Weights of a small GPT-style language model, trained from scratch on English Wikipedia.
Size: width 96, 2 heads of 64 (1 for keys and values), 5.55M parameters.
Each number is 500 + 50 x the weight over its row's rms, rounded and kept within 0 to 999. Layers, rows and columns count from 0. Numbers have three digits each. The size before them is the row's rms in percent of the matrix's.

# layer 9 MLP up, 256x96, rms 0.0695, rows 101-110, columns 0-95
098:539482373540501454489512533466458423588509534535531608517570441537443487440528481478468499508494480467421543523445516475459549472548516464445516521516618522548500432521490611579524423520565433450554628539524477516474505510541429503595413484466489416544449519557523518528494396483523507441
080:481534487537521474474521528433497560503505468582579450524442423479596459605463571466524406470521547453421552465427497382523496458459435605431526418517474539490547538413453453478441523575506574521443603549520524498511440485527575466518569537513472507537471519556476510556557557539471497430
107:537553563445476524449450565464513540605529489531456452602498570491482510476543450489540569495586609501462437464473448486546509467514486393411604523502520477522552493440576485539491563589475459527441451446541512511422561440544533439514501538553526552530554487475467516440580373530549454502
110:509470460536473467483468472462499506447482527438480480543557402512413480500589500493507456428585418441563429509569472464484463506439478460502442539485545504510484543564545492623451501484488456553474526395434447464504565517534510435492547515527453481638526542642428504421590547490522498568
102:453456565490448502450389486447501521561461504492407488438498506530537544529469501400536488453491548524482487570482626539485463536581591470469525480519550529517486405556553471597525447443544557428474529498508354519568472574593494541520420483516524515535486535487424602528529434460527506505
105:417490414576548519562493419508521517509486595518520469385482358484483514416504460469488515430497479503501432439454509498492579588418506498547517529448449515498537578522555548560484483470405480530487455461529511486548433361451513513397457461438487462499432537525548532480421482440541497470
105:473518542544493555527471527526527515508464544463460488497486476500437432404552368588527503424589552464584400506480472541537561459588459509465424462505504487496547543569497559533496643453444493579494557512457501473433511436555526452532455466544415502494437396535469514570448530477462447458
089:528628497564577516515532560451474508440546446464541407510520488560555444500556558519512398494487461434493448461546490489509483413522522590542491633506458566427519604517487520538500476522496529527462550525404443547441601523528476491512605515568460590422479521492449460460488498500468507574
118:474465488511477449513596496441490494521587500528468472547478400456616495557569460390518436491448479601555574468469490550569487526467511496470515542402492477490529403450486530488488483479466473520510519440435493591488447557570436478543433541476465453418615507467401524509467558551596493536
101:570541473490548427484556530529480510604532508502480558535531584498482503441564400407458472474475542546426493484460579516527573456562460616455497523541499522478559481568508443432529405439562599514514558560495466441488493444489555530441527462528455517550537461550388546498468477573460575576
# layer 9 MLP down (transposed), 256x96, rms 0.0696, rows 101-110, columns 0-95
098:531412407484466418496535422582510564501555512522520522587453513422494532464560433502408446543498513526445539536471555515484486447418493399505581526498471540408562455546496483439608570483490497603539591482602540501485515552523445543512478435438506556518478499517434489427488524555497490423
079:469471426506533540450500552423480352551552497445506369557481515469512552438471433575505399574450482462570537549526558482547510489504515507573497531561574523462538578481472520464477452462480515527455498497496438483550509526497402513534422593506502514489526566441568540431549540508615582503
101:500498537514412470477595436560495484410388435527538507433543441610527515485515489425478493462562489437488591480455535525415469480513548483456511432497514426497458564487386474442531525513447515552496478563530385529541556570495520527443421542522502503564536489475560428481437485399467538574
104:546466562542511522533617493498437448497418518502463442489508448512526441391470531507596458413523404500524525518520474525544441499479491492456470504501526549562460544505570483541490520425522538517416613434416501573574477466600504575477511481536545513624527458516482450547443487450585600496
105:426577541536515459512472479432485496503521463502537527525526541524546553497495454515418469465385485527384495567521458603582457458574563511487424428438423421454421505401485546471561496501407483465410559494514446437518522451481498412545490597425508442494438515464511418515521503522493545508
102:455516495457556628439468480485437539438530510355459461541456550483522461446555482438516550533477533505557471403472529499534452532549516506509459499587408554427495599427533533507460483509518527465489512459478516532530507617469495531511510528535531498416448509494537527538425410666435494525
112:432637600541517536467512506459465422498483516520520487473525503570471453478481512394482490492567497516618451520485389493426567517531484523571492516584414550462538488482514493525450519457645502486519480474483454538431501461511574458469584465555447491396556436479432497521468425539536464548
097:461404559492512512501500568514569489551491561514474536479509604470400473394467497431443592491446481543410514525482556447541505549417508434527488407462521516536440494454479493517496496428534434411598459449551441549501439482465566508507420544460583444538459476539606544517465520544484553438
116:445513408477493450565575513521560521561632495460495542509471521567549478497574529453500488508434475463551526552462549521456602407473421486436588471411553548436504466520513571501410421496473548518466552551502508519555468494558532540599594519451441487543530462474556432443536450527490566445
104:490507567510511523488394484432509490461538527592491468480530481565559537531442479573582498469541463600460518552528562523462449519432545491552516490503483504508427480460492526525499563552590443518539456528528557593436590543530371415393448472461449382521488555528569440561543491498518565484
# layer 9 MLP gate, 256x96, rms 0.0696, rows 102-110, columns 0-95
077:487508595511500476479593627486575465551497498588510521501465456434483479445485552540412431613544478388491446442456531396546568573452514456538482493526532463505468585519473509548530594477568446482489479420506523485491540441514475537495523539466556440573576495534536435446499499480456527600
115:591412426509591510429477419395463463510569500507554545482424468522545485492455405588510542492477489456497523461472520536477489494486451448543524442495501555512523581532467556503464538530419601530539533534557492526418513536523493492434480389430567459481505554376565505595506512488590506448
103:497555495430508489488478475491403535540414400548518531507453492436498473514382624458555547471504509516444480518500533384496524481497489534518548555546420518474503466446456458453437423428568492517575503508466520441459445422448414453416436549468499555489523568514469475597474507556435588548
099:524513487579446472508567490490439443472350498480475541526403515536462454525453531594512514434498440427466445537492423513477424458470493562560449514463398423579499523415537568458506492416518542510579469482484510394564541423524533481511587474536512486456502480457516531518481489469521593397
108:497524531490528500486516495376479431578531505420549499486465581557569457470566470486467589562456562490455526448530550561492472479493420539429459541512498468475457596415521506501490560517525537542527389491471489528514580563566459543485634502469487434424461425483519397548484471603553470524
105:593400469496620466507573517563502500410523558429478467540495532492497510552498416513506525441567600510532553543497557530535486482388539553517421469481547513492488532463485495572539506530401515426510493426509449454579583420519498428576455505415465426538480562449555480533552507529532556450
097:508397511466526512525507506433543503548490500564524598455558558517449488349459506491456546501570486548481577550499495467550489481433497476445468484515564493492462490459546475423473452403578418456588408372539470557478485488427535562517417549460534477474438528449582547522478499536469514415
116:540472502574577585516581505568517536453484403472406539477600494467521476506493549527475551563471475448444445511542465535429448542404568447532486561407456554406450494480523494477543445534497418563467508561518558457509543502487530501546463481532405490514591409449521425570497483438463571554
103:560490420457474542580504459524462558505472498555514518485496565499475477473565541409475519496448509456437585532470589517457364572464470453530458558613420484468486519568502472533476507561616458529450467570511460564518586549507413431479493450483446511521461488469518408604492510575565474483